Part of a small language model's weights: value embeddings.
Each number is 128 + 32 x the weight over its row's rms, rounded and kept within 0 to 255. Layers, rows and columns count from 0. Numbers have three digits each. The size before them is the row's rms in percent of the matrix's.

# down: layer 3 MLP down (transposed), 704x256, rms 0.112, rows 355-421, columns 0-63
# gate: layer 3 MLP gate, 704x256, rms 0.191, rows 356-422, columns 0-63
# up: layer 3 MLP up, 704x256, rms 0.204, rows 356-421, columns 0-63
down355 102:163125112168147094118161109154158170104110128157152110134139064142119141092088069176166105123070140184121079110127211137113181158132136175157213064119107147153189152127074120096142106174109162
gate356 098:128105177136101149103136182219095151135089186169140096169060139174122100122137142091127113110093118062174067128108108174133132142078106138117147181081161088140083193120121165168168131138136081
up356 103:125134111167102151133098138063126135106169168107167090142183130140110158125135146162114112155122120130125108152178138143105147141194119105146161137210087099136135064135078095077113140154125167
down356 103:127141159134109133149141144236126132167096157099107130156051087138129113114094093104140162127129138110163136153138108180138090148102130162117153160061187170101139170132110136169162115119098050
gate357 097:101130126106091140099144217196087136124111094080126079141109137171103150094091153156144131133088119085183107135121088103142095177189147101088143178081068107146165214102094086097091139120181161
up357 095:125107069110133112098131204207119075132116121200142165147137105109167155101066089080193151152090022129170137114100107166126155199172107142190167089096157129147181116092141121104127124184124140
down357 098:142125158049100162203108114111109125145171155179134121168105137120123102155150117069156096115153173148122170127131141129185150136138128157131149181180089144133078092179135137108105145171110114
gate358 093:141082087179166124099127133137110162148100133128125175084150150130146098161081122133074112129093087109149139057134131088128108145108180099113142112073165133154101138112104117179132110134135129
up358 097:150146136104105127162097176121145101141183075173162083088104088160173101194180153128145063122133102181113125136172124110153154143119147095115095132114154130153163161132094144084086148109120049
down358 099:157120128184129142079078132117111141162190105107090137115146086178166141186130126157154116150126131117136129181155115103126136163128163121139120135145119126055138169150152172131191136112116161
gate359 096:131154107112138143137124079061146113089127147117094073130191146054105072118148096084086149105121141119139110135069143157096137136116166154103163169098147149149072079152116152146148124106154126
up359 090:105179109118140122172104088096146095059130134119076057124177146069167059155189128130119148094133123075096123153147138138072191155143162137092171107118136166133131079133157123109176121111188138
down359 096:145125132097106115171149185087108107111104133102094082164160178121159100083149127142088153107152149111130152155108155141109105092104126100150139181108117162120099114156114112110075115095167097
gate360 111:108116130120164114148142142164182137120150158091109137161150113160138113118135188122085090134152102156151082096095103165153132057089080116116112169114170134170118110074128117130108140119100158
up360 110:145143100075111137160169078144114128148153113158193139169120155101135106085121165087142172149173144109074087133156130112121155162188110197116128110150131165100185163108122146097152087076116097
down360 110:148124126091109081094071099114124098131151110112110096074162146143181125186170073134193133100145100163150151110102129124114179076194144111123133171125170146106153169107114134116173178079174155
gate361 107:094146126169120129098078157094075106107101129081137168130164108093126163095169145086194153153119150147094084110049134151118161120147139168082131078105126064096090110084197105138124116102093157
up361 108:157095122132127172147128125114202101135120141130101102189107083144167100116147153194065121110097101121153162072133166139143096159125127108154118171152136190128094146162144137147129147168146119
down361 108:089140100130147118137079092149158111109146131145132139165156105100118168094087111130134112100104103096161160126131092115052128140091154181085113135169166162101117114141123177135155107136196092
gate362 100:108173119169082127088138129083111111118110166143163091130133167129093130137150153109157088116108112184130131118159198145127142117175151096157146137159141085131178188124177126095129101143129123
up362 092:107098150129137148111088124097136173139239130167168124142114064148117093153190114180079210144123161161083162122104133123156137081146095133081114080108107126161152091167147093172054194118124126
down362 094:092098144090130151180173113114079130118132134128082158142165166197204136169168154096111145088174158144145143146096086159203123116134086130110116120156101129174068084196095167101097146120130104
gate363 103:124134129091146156069131163157155067132152143132071158159069116100108054098134123130117114187093123150047160129186165199109042111142106161038113198083190106137171108135101160106089130127174142
up363 104:116097142141139170133080131127119232142126182200178107161103148187167169121111102189147159067142165111129146146161131161147153188193115058180084155138145185171143190139161145143123149132114184
down363 107:145137076168117168096192143116142114135127102170150135150144141188135167120143137117147143125152167126136146129130102137166157098045141049118120158134119153097180158095176121136100135175079139
gate364 100:115132090136135093128159134132134117096151139162116149160128116073118149172096216113099141139176105156081050124100106063162133129109164120127099105136150136141157147122125080117130102148153109
up364 091:169150146152143191088074141161125090154151061092142098093137133180098097178154099108186152116091129119131166134174156167083103098128098127102134105132080121149113169086131139133148149163096142
down364 094:243123109157163084144113125126154128135128091142153144081105127158152159126174110117151108104103181110123154108137145143078106074136115124097160109129115128142075117134123139119180123135086182
gate365 096:129141125142144121075161096199109100159112083142152123185078114107167078137141086097178108101103201146081146101147165132150119080123098075174106082143158114155179113142114129164150103103120163
up365 092:174128124170154090089139127152111111181145085091182162118103143107130178072110112108149105100134147142123160118155198172153110138172060109152110087138076114170140137160127129098129110129114119
down365 099:133097178089115081136130194165103160149164112082157128178170131143147155112096138102145095102147155106065188114141160118188108079156059131169096103115098119131160103172117121153127121169110141
gate366 102:146215124113133131110129129130114163138137122199148072166111079148099150116134063134070170114085177139161142122120190103171114193101158114152084116145098131114160147151105101162168161086144149
up366 102:129190134120170202107116134141157135094137094214143119171160084117091143132125038157088142074119191166194183132142169116092119110116195111094110121120118100133143109158119111115157111080133098
down366 099:153106147128134139137137127101175146121125126173135091123131123147091113095147169153073144063134224086139196117102130129116103097103119116112148129134127135129091168156142132172202150097099112
gate367 099:102130115100062112134099134138149124143199126106136157164117136151125141142154214137105109147164146087192109158169101112165107161106090175100082149081155160129126084103061110102133125170130208
up367 107:126101106091118106177143153118110131151117097136122118126103108096134186148120177138082110121168111125119114164152123142121107099154114114106109156089104151127106092142181083074143142112136160
down367 104:183113172128110133158141136061119140096150153104156133125121175169160172200141108190129127080110112180180111117095075068131132165158116110149156137130123115202130048201154084154116137109179151
gate368 099:141116158121123130146150109082102123094130089099089149100100079110108117116106117053139141173126076143144087143091192110104106168108137106096185062126143136130116135132137162141105107123056145
up368 100:166158111092170138134135152163116121067091129133133125133163139147140135102133095201119171147094111110164132132103087098130155123099131167144080147127126084153093167132110159084062152148133128
down368 100:124115048118119181139133123117121103086138140151159132112141109130043110125158093145141132161086133149111161160113101156116136142098069165152092134075087093115089121154081162126060151116129157
gate369 097:133180119161144109094175065101159120096174115153115149172147098107107180145099056126108172133144172044089094162139129214109125160070210129127179152148098119145125193079125183114140138161105165
up369 089:111197113169139125098191058068136112136125132105137194158138165129130180129118100092127145156137128103132137139157078174123131190114176101152157107141113135121179136150123170102131108162153132
down369 092:130164191129105141123154142063165148170198095166100149135138100105110173094130096118087149108145131157127088164110149157139142133177124148195160170104151172160099146167098164142115180067109146
gate370 098:161138077109177129125115138095126145091105166158107175138083175100200113147067140123112158192138162078119120120155104119123150160127134104139123139103181091178098105155076142111142199124158144
up370 095:132128096146154071139095123140140153171149098130081110161136136153172136090071155140100122169153189122095142150122121083099101153139145141159145114189177168151187171113134148112068124128169093
down370 094:082126132096107111130085151145110113126103183216127188115129129104145072124078088154121155149139113099079147120075162090126195063140138133132088131113150138110104110153136095147157087165125109
gate371 105:158106131088100115118101130148129170111141202144087125070188125130145132101142163150127178148137114172150089120148152126117095145166103139159041096095177084116119173123078160138152110158161090
up371 097:106079131120146140159187122123179088160176115117125107120161157050147116133133126127083121137112197056127160118088131159101165118115170165138103162162083184142100087163137166130121118083108101
down371 100:064133090114146160093082107090150100179113122096126095117100193113140171102077153104159077138155158043126088102148061120055112131088165182132114154169022150181181046127150133166120125090068151
gate372 103:112131168085127178146086117143107146122115165190073112133107103117060116091109135101180120118142101093121146146113140167114104112132128068066135154086096095097113121177100084084137098112172113
up372 104:133157082089174150147120222141094154115129149113148135107082147151093083076125161098119099172177107120105097104115172089118177089156161153079081092112158109098132147129114091104163103195109110
down372 103:134096107118183131121151186072133138147126198122105160149136123109140089098116177088104157117124144189123142136159170097172131148131070174089106084082088100065154165112084108053178167108138125
gate373 097:140191078154144167125126169117121182076164105111101118137116169166091188088203115092090132132057114143140103068101099128136163108172162137120106130147071115136162131180191150117109096087139132
up373 094:158111082135089137072130105017087142163127156118128137129088127141146116104114112122042095157116079172082125059140079179077188143149131159184115171124118122175149114155151109138127128111181071
down373 095:151163147134082135164130176153093125154146113105118114126178165116132108106107040055106140165050133130133101161171100072142128180142110163093114084171102107149094155166200139071130100126193108
gate374 096:167097136128149187102072078149074135115125144134084138086146136116103158105196146163116166137130122183143101074047129107140107103142127151128167156128127171114143160089089142116137128179120151
up374 094:135135118149080181164069117156112138121109126139149134101119090167159127072130138109136155124105151193220117101098119122143104110093126136087183108066189129170116169086083125127070183188129154
down374 095:130153171072120183130051054185102155141098196130157130196096112117149136096101136154154198158117059186182139139127097126132120103115084117138142139103118137150116116092088149148137098110146119
gate375 094:125146121143160139117164129165092141124106151224101154172136141135122139144120095156147103146147133137119107075138215136141127148089145173141114100169128147141139120175113170170119138130149158
up375 091:110139110061144141121128092127142122088137066079120094165129122121120134158138158131141121180110130157130137196072096179182168161127086124060100147112147120159129123091125111146111167137083070
down375 099:101134089114138141114072148176138126077143109109143088163119149123182155148151060151153129174133147147136158132128088169143131161071164139174115130186162105129106115059098177178124150071089181
gate376 102:086126063123136108115097136160094148171123122116182072147123125154137077099164124079117139099158144071120113147164094152065081100113160045105101066121105176103114167047126093145103121146105131
up376 102:147092148157073112123060094125155098124118157113143138169155118127108127145145130141092125128144081135161141103148083135056142073079151091138113103174121119127138032108128150101105127147085152
down376 104:137171141085115087175141111133132185169151106194093102153133096166121050173083114098152158104109160087119175151166150115093154133147164161105096143084090099096140067101126110126118154090126095
gate377 109:175087138106143147148140144176190146151156148091145093191139135155163018132133058083105142133102132150095083120125172124187113106157121039101088101122166119163145100090141146093134148161094139
up377 113:175130095122163124150137155102071131187090125152131147113159105146184100133077174158133109134147114193126140127109098104162085171122140118114092111104089176114119142082175117100085172127116120
down377 104:150151169067089216107153132139113147143174152092135141177155144167197124148119138116072128172157148137113160124153129138148137116135110107133118134123109144099154178146163173124095166119141096
gate378 101:086164131126135143089100107078127129105140120085116099148161156113103103088122136154162202147159117114096182117111140111080199142118110120109105154136114099186137165136176171144152098158082122
up378 103:145135141137095115171120154158180173134138143073163129052158041151094130115131064165123080113071127172078158088162139150107119169139108175144102127166115120111106104116131111132088138093143151
down378 098:119119098119219155130133073084092132124085114107195089158179069133164111161112114148141137157085184114139095088184127177145086142138065149170138072129137181119120069126136179090102188102154168
gate379 098:134162066188141139133134093134153140138156144188154132155125182130154123164116168100099167115162164091101142122081169113138103092074144142124134143116123126135110118125153134190166146148166116
up379 095:106134110141083127140138168134146130123120083081098138093155122168159138126095062139130113164140173141079156146106126129119118108123094122116150172160158126120152122128144125145139134096074116
down379 095:072159101152137097154100120115073159128138124117103123113132162125153142095107124123130118211145120140137119160108126108144129153123116123152105184175114148160090096072079079115142083111130098
gate380 097:131114135143146176096126109096104147148094108134142107136097139070110124129119125124131177167155073158122111139123153094108131132156128181118095124120133131130118139127167118108078133138121103
up380 098:127225115129195107119097117085114153138092071137205123148136187173087119130108135139071093131116086138154108153118087110113112131163118134167125054131112156109108167096125129175075120121182108
down380 102:142093134181125106150164181128109118094159147069150152151107112133106107130121138171199093104158094110142180048190118130135137147172127131187143163102114125146117103110196150121076129084128099
gate381 106:147148108100127198090099138145143102054101116130123135140159162104136113157117123100109088150158090132126159098220104113126130217134107154090163057152128119194102165158118101133152156121139093
up381 103:143137121107143156091125105104156165126129106144181140140152153037145122134122150147161128123081080116142148092135068071154125150154161180169146161111160117104181094115175130128110116098096122
down381 102:118135163078146116152076136154135121138140160083153053079133113219194157120121112137123112108107107093131129123172158118099170148152146145084144176079138151149178111124109112189094071133135146
gate382 101:126066148166133168097110086099125134059134153111121083113123122105130123151155166089107168135163133102131165143094106130168165140143137100182099094113100185141123187156157160130095140125199106
up382 103:138140134128121141138125120106145196104134092150111119144139174166148147172150102107133149086105114133138099160174092176141161091162101156113080100121158098103104132095161146107126136108139091
down382 100:095135164186107169083163161174113138150089137166126083151149106122144109136133164131192159169111160111127124142127144087177155156137147116134108072185153149106138162175181183112134155084073085
gate383 109:207118153152087156100108146185166114128132135163162112171109140091064138101091116161100112113180119109104168150105156104092165239120146151115098110096090155106160149102096117121107120139186103
up383 114:089104114153180131095150136054112125047177170106116122160122105107134093089137087130135108137107145099101164073121161105131139164045123147177154091117126149134126125170129110151103147115150144
down383 108:117086175143135094107118087114067144138105138135170123173116116113109154109110148056160136066123130131111114076134156109100178102090133167136152116183070137165075133138124170073097083157117142
gate384 101:124138151146154141106081132110126135144199047152152130104140184136143113104107144094138160099151135123095092131137139139142124151168083138154071130181134075108138191180164152164156118092164187
up384 101:149153095140137111125105134155168123143138131131108164130157145100150093147132225126143109085139150194148168063130120146121108154178081094181139178173147120120145167145152094161124131101083066
down384 101:154150160131142114119125109141167130203206091131131121129116151147131138125102204096115177073153150090114152137186147154171213135143071114102103098157100130175143172148151112144101136113131093
gate385 093:148126098188166117102153075092137093136073119076136138181149162127141164126111131089123139124137187121093169090103135097074173126160160231131210124099060172106138110161154138136101045083172130
up385 091:096104185107096183147097119162095128122124133136052104146186115136110101137149109100127160116103074143160150110150116087176107087143137065132074128154170074173165128099125169114172155159151128
down385 101:113167119107137192106085119127112163115176119164116104145141075135126111144113176134186113141150110111140105112107110128181112086148103093131087126154145046139143116060176103107102157117047145
gate386 100:125155085111166121099130116124140125167084158184085191140121152146124145151139161129191125117120158101155101138087144119123143120096106127167124119116212094153130096172218150097090096173138118
up386 101:167128109188112127154134078075115052085132132140142136132066198161048119102115065187104095112123148109158142079098136083183107161134152171137126094169122168169134083156122218051174116126148159
down386 105:151130128123133169150169153114078145158145093132136115156155133122021084104104114065096146116149128110128170160107150105079179157188124105111133126192146202170136184110085155114163154138177087
gate387 101:119125205123121162137108091224097220171101170055160152126110145113131144166132071150069113112189126159093090118108119146111129100064149161140120132175145184105115134104131091143128119111118120
up387 099:082212112092125177137092101129130195134107113103024116089098108147127128088150162154100090077122118157126187107151134073095115089134109160157114122130106127116124124097149130166111162144109110
down387 103:089134137100088119182060111183150070141100169125132158150132175144170118189129119135125092065179146151209125174108135146130157159117102136145128132146187090148132178120105142118070101132144108
gate388 101:084076068178166163096095158128063103139143163165040121175156141069130133149104107110094107203162117158124163120092133092138104131085131084145135118201067159122131096110119132041112142109147111
up388 099:108160113146161120110180128093167107090148124081126155119114126149093074089079126161136088108138129170136105136159136120111062142214096122193113062161136105157108160078145074124152117137120121
down388 093:134080151109095154068152121082137072124108104094172145114108144118107176158118086151102060117103059132092085096135129069089115178089102144117148125127129116087168093157150080152132082187087149
gate389 098:120047120135180161090113148108099085155092105053141135135068096172107095145144109157091079136112091063165088170131197114142165119135115069172125134132118156080106113174074094150126137063120114
up389 100:200168132132132097173128157196143139107129118141145116204098215126144108139115124132156136182069126171121165126086206073106094070120119110124175069138115103164104160173160138086085140145169179
down389 102:085087104124148094115094103101127153122124114119170156126070118098106168099097118110166146147171183154074129121102107159119069156122149106121075091075193123083123127139138120092139094128096055
gate390 095:148119091108181133104152148159141137102170103131184108099182127121137155164158097123072106132153140133097099118166100119122149122167151145157073101090138169124143102144057104137139132101133108
up390 090:110159141106087110171108099152147132094120107088198114132140138131107164117190104165178056130159145120093117146151113160132085112130119132165145148067109136151123073160125116132158167105139147
down390 095:078097168150119122108196089119099103130146127101181110095209167066144089149115142132084151128089061114140110125140160124129154150169165093122099136117161155138100094134126070094169124146159204
gate391 103:166128114117114144096133157093176146099110113149115134082064113095156150220123135080141141125107152160127131145085155127061197131112090116088098136116126083139066176164137100059115092083050090
up391 104:096100105085094096129152144123110110123131116083061097079116148099171160172093130101187081125188108137121129089118073111155139074167192178093130085131119144137062146128115112104108157168119138
down391 106:114124247164096125152106091148088118074122135092117165083117137188149146082075093194111182161133115113120147109077163140133163124155127181116144133135161148175057126199091052138141101084104144
gate392 089:137149147122111068070075135112085106149155167137125180121084168136070100166154147154100139208140125135112101138138152178126122151114115161089111142126118160133064108118134117173110130054097170
up392 096:140217095071100153123117146105078159103112184147095095152082122113121117138139140146109122155106128139157124126146147191130146139169175111114095157096129162158162085044160164159132139145128132
down392 098:112047219175174185219162066124193173122123084138134130160143122103132136070106137114142104058124110145109122131143093080122138078098089081134166128107133098123132185141127105083141123176137126
gate393 098:150175101154124144104078122114104079117135066129085170116192161051153163122086108136088105159113255147120159109138105116123146180077189100142159113112076121139114145117120138124137080138146066
up393 105:081116084088126110139113133124177174112138152075074094133185083147081108219119112131192166062129103129131103095102139094130135169189100133115174111148119116122155114091148127130122150142004119
down393 100:129151065186103169131152111140118116071133110158206145100051092168125169112141126131121124129104126146118089168126072103106119158131104164076080170132147081127088162107150124127125127118083137
gate394 102:137108099151090162107174072128132120147085160146122089138149134197166182194090125090138110125143104185120080109113103164098147117188145087142127135102134150091143111170107127147203090116121149
up394 096:115120093188172133119135139114106129116073150189190138115122112072177158147095114117109131151110059051112158117124060123112124123111178130152106156072140109077121099180116135221126135093123114
down394 098:121154089139147096089141097104159160195092192137089158086109077130111121160070117113119174152039112083137111143132152105134147122092153158053149171137133101095087079069113093140094112174164161
gate395 102:167161189103106173097075119095123109165122150143094053120157092095143117130099096167172111170106093140143118090098136056092142075151120167106134150146151141189130084164137118133150084124085110
up395 105:115144179167123175116108117130102068146067166139127148110151135172113120190133094105153055144102088130143098096124131132112138123158125125086164145105151175080184137125154142082144098056101120
down395 105:115135141179117183164170126119091183165103152100092137135149113080123178128137126165200127113128134100172112134120116100110140147100105147105129097104090143162171185128128093166173114136098133
gate396 104:083130147042170146125142100073113145115146135119156098134128097119150153152133129166091123141120152167090159122156117118095125151159154127093095096107197100097166143083157118104114133128101181
up396 104:134136086106112142116146146145185116099115181120145114129140128088085134102107096092180119086120099145156119074124097140167141136168107172135123141166043143174095106106123173119156106161136114
down396 105:135119084176118169130132144117050096158129109138101144141113146131204121098038125161159090097153064150154161129116151116097135119100135159128096104108160084114091027099144164093120129152178115
gate397 097:122155150111106146139180052056165185133106189078076162199135111147094088065099089164075105128120129128170151089118134087068188112159189120137093123090121158148123154138154176149085111084134166
up397 098:182091090103154121141089149111116090138162108133217089160138135079168219102152146110202131149148178106104096114082140179150122202093203167099184138124106135113156170117109131101138131121173111
down397 101:133132085124164149096163083108089137134102154139143091106102148130157142101136185114147118116171148145132110146144112140190148155163102150085143195190102215085143144104139156119140129167211131
gate398 095:150150145136089165122191130195110110097144174106142113166129114169108175100168150116159173169139080080177116126141118186110098116114116080115173119134110120129145083098061144155129105112171098
up398 100:135182174099104140137140148160143138107185180149159172100144132142111167094111232140167139136179078157107118125119133154128126155136099112149170152127141110195138108139073098162129104150170202
down398 101:060122101163166096198086110133177145150149163076055164151078102115108128129113119104181084098130116113185153103132107084129106094157123145102142126128135108103143102101128102167104108168098056
gate399 103:102134156146131097113148110050126122056138107166113141160056121151084151143120137145124086066124152111126132102129112165124136136112085139135125148112150066070167096149112160148090150117117134
up399 108:140100128129085071128157154099080147133131143170090135169074109130134135099128107132135110118113159089111095107140145172122151087125133152190145135114133135111107030118115151081133160153114142
down399 102:142094161172126089179051129165159130144122130093125135200183150125144071141153089124139112127124115153129146150125153145154110137133115169133102171116101171139189113158127131130023188140120086
gate400 107:213098120135107116096143099105157104116200178190118121151150158145091147127118097186076077111112114145149132103152157133088153203134138124096176076068104119128128171160142161082128181113105133
up400 109:173126168124162153152184113202068102140141124123057115123119190111160110116113094116092098185119115084096147145095095139090181126110121137091133120133149182087114160121116143162176099101099148
down400 105:195096144084096098144104149089193154081148151104149074172095132108094144136122082148103095074094089167116198086106103131111132167089117150111137123114142132141108141164110142037102181152145160
gate401 102:099158144123064159130152124119112089140117130138086069197138124173106157153149170074141113126164169105149108135091154112093141114199157133126106098132117104086122128095145165089124152139129139
up401 099:132166147120104117124176105131104125157119103168177129129150137133095107184094159087064121044099147130085097127170082111078085088087117119091189178160180137100138163175141066078075090063087157
down401 096:064106089112145188139118106102116127107147100125139139108124178096100116094152136144148095118089185146138096122148115115118108114159139099092181139119226084139151109181161160127070117097169124
gate402 097:113164112146126162088164149092171163101148101168144171122034115136110135138108148111138083179119108060136126159157114137170161099104158085106165148181138140168146079137106116151153144107151128
up402 097:083133134115148157119199093165083090123141114211082102161157126100087126129129108097111123122190182079177117209143163125182112133112156117137136113119140148122136108119106085088139182161073159
down402 097:133107161097105121137169164141117208084118186121148059092125174134066117133086123122107127161163120098127152157122148116133141081080149119095168109173125061107134163144157105136092115148114129
gate403 099:129058149125163145112108130161119126158074124114120151141096136149103178129134086082139115199158171131112145086216173156095136137150136074119185162111170071137171096120152138085170104119145154
up403 099:156153101186151116122100126100118152126084121155150147114116203184177084189189137136111129145155148098115172080110141072151175084115142120113174145101149181102140110150098148200177136162134146
down403 100:149136157131168143147124159066093181078079098186171099139161088160159149170114138130181097140124142084152157178198124134086100125176082127169160116136112141114097109120173167128127100103141135
gate404 102:138124090095099155149148125115134116148145092166157110141135151137139137146058111139118116217164143144186111043212157162160187157122119128104144100152124119122102136087079140088113149135088124
up404 099:111088093162087114122084171122085154153034153179093120138143159173128162109102126130108082125109122101174123080162131117164041175099097200163118103129112165176194060127088089096107143133153154
down404 100:182110163105117163170134120123099079124107110154168108152121111136105145134129125135179151137170165125141115191194181087134122112129177146115201172160187134133139162145172140145146172083155127
gate405 085:120098236153132162151078179117172076185158117126174139163134111140107131121142145121123113076169106112106121111148190144073122148054069065117184129092155104089115154173130111107103077166117173
up405 094:124092139145199098146072217249159135099139150096160131148142116196114143145109088154124123133117095110160112139130111117118119140162142144150131155175109118075077076127151132092155151007171202
down405 082:147138099082010154011073000158006114147147116148137101173142145108087155118176147122150126117151132122127180119112162181151129110118111078131123101103145133158102099117119102177095110189087122
gate406 102:130156083155098093125112135071091137118156134095160126141156150175056077117138130140195154148164160113145132133137068152126124168076106202176141092128142099185127136065158165100161101105131154
up406 099:124098182158068178138138155134090172213136104152130143134119123124059125145148148142106122178132149149126112118117126151137154164148138179178111124183145157125082200124158157111133104090153153
down406 104:096138159123078133074134163189131095143113142080145072141134130159107166138138146118083118087147086113155117212117167141109070159159165156147164103101121136139107141174091142140167078120096113
gate407 098:078145071134097075125101173155151102122161099121157090086129086107149121113060212098195138122132115092092144147150135151077093173112139176157117091147073129075101043129165150128111123117102119
up407 098:137118078169125154134174108095175142165109146154175166096114151082072171089134094108178109131171177083098145136134149196111118149171114167135157079095125123125152067176156136146133107151158193
down407 102:079107129089143110132095152153110120086096158131112071133166151161116197092116169086141118176145106105170131101071173111078143155132107183110131139074178164119142123149126113054154140146134115
gate408 099:145085136157132175137045105145094082137136147120064106072144120103126157128086167161111104178139127090165114022160147100083158129151135094133084177132070125127188203114134126131086083105107134
up408 097:163186089121119127089159171097053113140153133177116156075173104115162133154137115105139116068178113139087128156124068167148110153141124102157111101113188094144088087160107175128175149086075104
down408 100:104126094143172155095146136204149135177099093109131133073138128085096134151144137073132100129105110156104137127150174180177170114134105085148107102128144093131051049136115133160154136123106123
gate409 096:160135113112187114098107164160182126120176146157184065227120147155112152184150132098171149182087174105140134149182122150099098181142122120151157118190107132121110117134171101183131141167139137
up409 090:096116076085147106128125116156120107116059115165119131076112055119115122111109112095121196076120170111095203133180124072091094081158123135110125150134139146134123096169136073071104097068093110
down409 099:138084107113119126098140160139093139125087105168162129102191120160090162095072154173122117137141152147115077169126180150185120133142125083101129095149173104122077173164097107103068120099126122
gate410 097:093077055078111124167112150161109120117153078126107139177189188129129088116131064054096142113157123161159050155148093140117109117125155207077117115160115108112140166157103093092125056146118128
up410 099:134148087147139078154131146165110131138132125152129124163115110121101183220061123197154183160143193129057116128133165116109114139125121123081177078116161158145091144110123127124175136095145104
down410 101:125153106190114066112144095152149128150140139077137118146142110129133163120140110139191134115101115120134118184128158208137095132128090042162137086125098153120108139106136117139104126100127113
gate411 106:099114121155096076137150095150129124126188057170084157159145127119093084158187125160134154163121173114045126125176152208083148115165145113099109131129186146110129150098148133130143101154162143
up411 102:109117136124126116130181135129140124087165115109076125146158142067103078131187152150125093160158172162082182109133103167140149113122164133161146137091155092157167115149168114062127110132150131
down411 104:125112169110133141185123116129071107168141045166092109180137169099131106144164133126108133140108165150086172099135112143170154183117172107139117173125181105107154138172176141151101134163166114
gate412 095:111058152118164106089096125051165115099141087147171163162137078164113145129075107194137123147144139143087117181164163141119091149088119130075174112109142109151100111154143135105109088077162103
up412 090:112093134132069171239098161092199180083132127092069102117180076098109156142105136140131127141077159090162149145199126121171115178128115135163163111115132147121165128091161168104125096166138102
down412 086:049140186113141124130255192059196139139124145131162137177118146135164103114099153144146147097130150184136114133110072143122161097114137151126065084158152153156059137149159183094107110149126105
gate413 096:112058145161161095106161123143089129124146137099114097092123134147157162108123191129099162136013138083138113153142140144130072147169176133105123101156207106088167139109133132069128131111198114
up413 104:103111116112166091117132147163137146129081132166084166111114162141080131143098038171057110088112074135103153159116155159098134146131090112093070103094067164131055086133107138128134098135078094
down413 099:129157114119108143067118103135136067123127058096138083131121103131127099197143077137122134116180139150139158109115097121104148130167126126143220116149059081146125147196072099168137116215080127
gate414 102:125128091133140137115074135120120099179094164149161154093158126137102139116143124103119135130156098192129126135156122081141149133127122064125130131133067141111134138068092156070162145112153128
up414 102:158140103098194099139163177079155050092145142120159151132120143146155056159119119127115155116101111139122062122113083110199108115145202076138141110173126117106139141131102181136126115114178129
down414 105:179137164131191130143089129112116094097123100132065143146104108102163092105113102133124176117094124137161092138073102135195107102097175049118139178123142136140115150174154138120073175168115055
gate415 102:152111105072190125073165160074143183108136062147078141114124154125095154124106147104104154115089129166138163147102073150081073136159155111144123133093138093157203125083121178097150107149165151
up415 104:131117142163120145152115165150107083116118173152134131103094149172204137115118118090156128103089179155160140115164161146160165134085159125107120110124063181103086151140194096113063122103109123
down415 103:147100122138099099126173130103116105034107115123116137112114102155207140133158086132116082153134141106116052135159116165157145135062105185072125136131131110125158173138143165122067117141129161
gate416 100:106158095150173170131096098126128092107111108145078156111161133105083169091116154142116159086143140105095163106148204129105126125176157100146128136143120118103045134102156131142151109101120075
up416 106:128057135106164069113079094114144118166181192113130094116139170091142126182134113120119142156141079116140109109134165114169151152117139129127127110115145145158179101133170161108146149107153119
down416 103:134126144138153119128117100169106166086141093113123125128083119115154175133156128152121106183101160094117104129111109121108116076134142099138162108143132161146154144114121129138140130140159177
gate417 087:138127014113160038144116105134118149133100175196161105112132136108130160157101125075173112119076124138144122114122131126104124105097099130121109133092139124143095115106170113156124080126107175
up417 090:080122122193104152129213134033178097117103145116113118081165157073149128124132133149085111134129114104108131070099120101089102124151156119135097164171077134086173120144114086131188132127077130
down417 087:123076000106200049078103032141211132204141116119130137170139163132182110183144149157135091142063163138151105148102127082130115184137146134134119051092136079108086105108123153113139057158179144
gate418 101:079138138151120134099099101180151151144117159163186170092145131087090168108124117131125089165183168091123126126141086135171105179196084124143064087083137073123123116115103189148190141158189153
up418 104:037164060087110122109117114123159116183097033157148137076174090096092099179073168149092183126095112136146151146090156079152162104131203170102108152043140112118127190111117137093102168131094089
down418 104:131089152173102147148160194157077113155067169146136124158149138119092115163131151153085151122185115063045170126161118145140168152132126066157103122078107110131146164086100056109120137131111122
gate419 107:133105125140114164098132120108140154068116139171188098157177177137197175121124130170090130136122168151111159156121188130068110140109121199140077162128134135135151115123084142093164118106178107
up419 104:065096108133117102122091149129130143174157148123056150104132108162062141114151129086178131112126135110144111127159132090232142095117182062096177072164131140169139187139158097137099141090114162
down419 102:099126104181148080102094125098107111056131120094092131125116085123128148132146135086077146175082143116145157101142101114199151089110147110070125130162122126175084152155179146140163168092118212
gate420 101:060131087110112096130134179128140095192143105113186128136143129076066175090131088086161166098123124129133100150158132137069208167137095120061160107119166138164098161159173076127196110115151150
up420 101:089103101116108146139115126115145112142123066090145129179165118145129121142095122100127127148116160127147111113158153101155148125162094122079202113088148136133117111086107140143167120130082159
down420 103:174159132135126136090134179147152148145118146155084161107101140158147042174127102125152160102129093133128100122140137109101169141152062134127154102139138135105119164140134130167147169090095071
gate421 103:172056066172146157113105119089169181074122119126042185145106097145207134101117114132125134136090100101172160113170185069141071137163135197112130118162143153167184187110147160166153126123127168
up421 099:151144076093099102151164134125151126087144114145144049106099149151097076112179136169122090094129112103147093123164070105169105171120119190098164119145196129183116115123166087168121122140219132
down421 098:152096161105130185111151107105155140048137126158124096142073134210135070117135138158161120055115143126118150108115121074135161105150096155038075149135108134136151112123133137087110157138154115
gate422 102:175130117205106085081098135103109117113113158136100137119115096126141135101135147096109065171149168171121113094149178078127160093153176117110120035132161135099128081092085126104096147155108177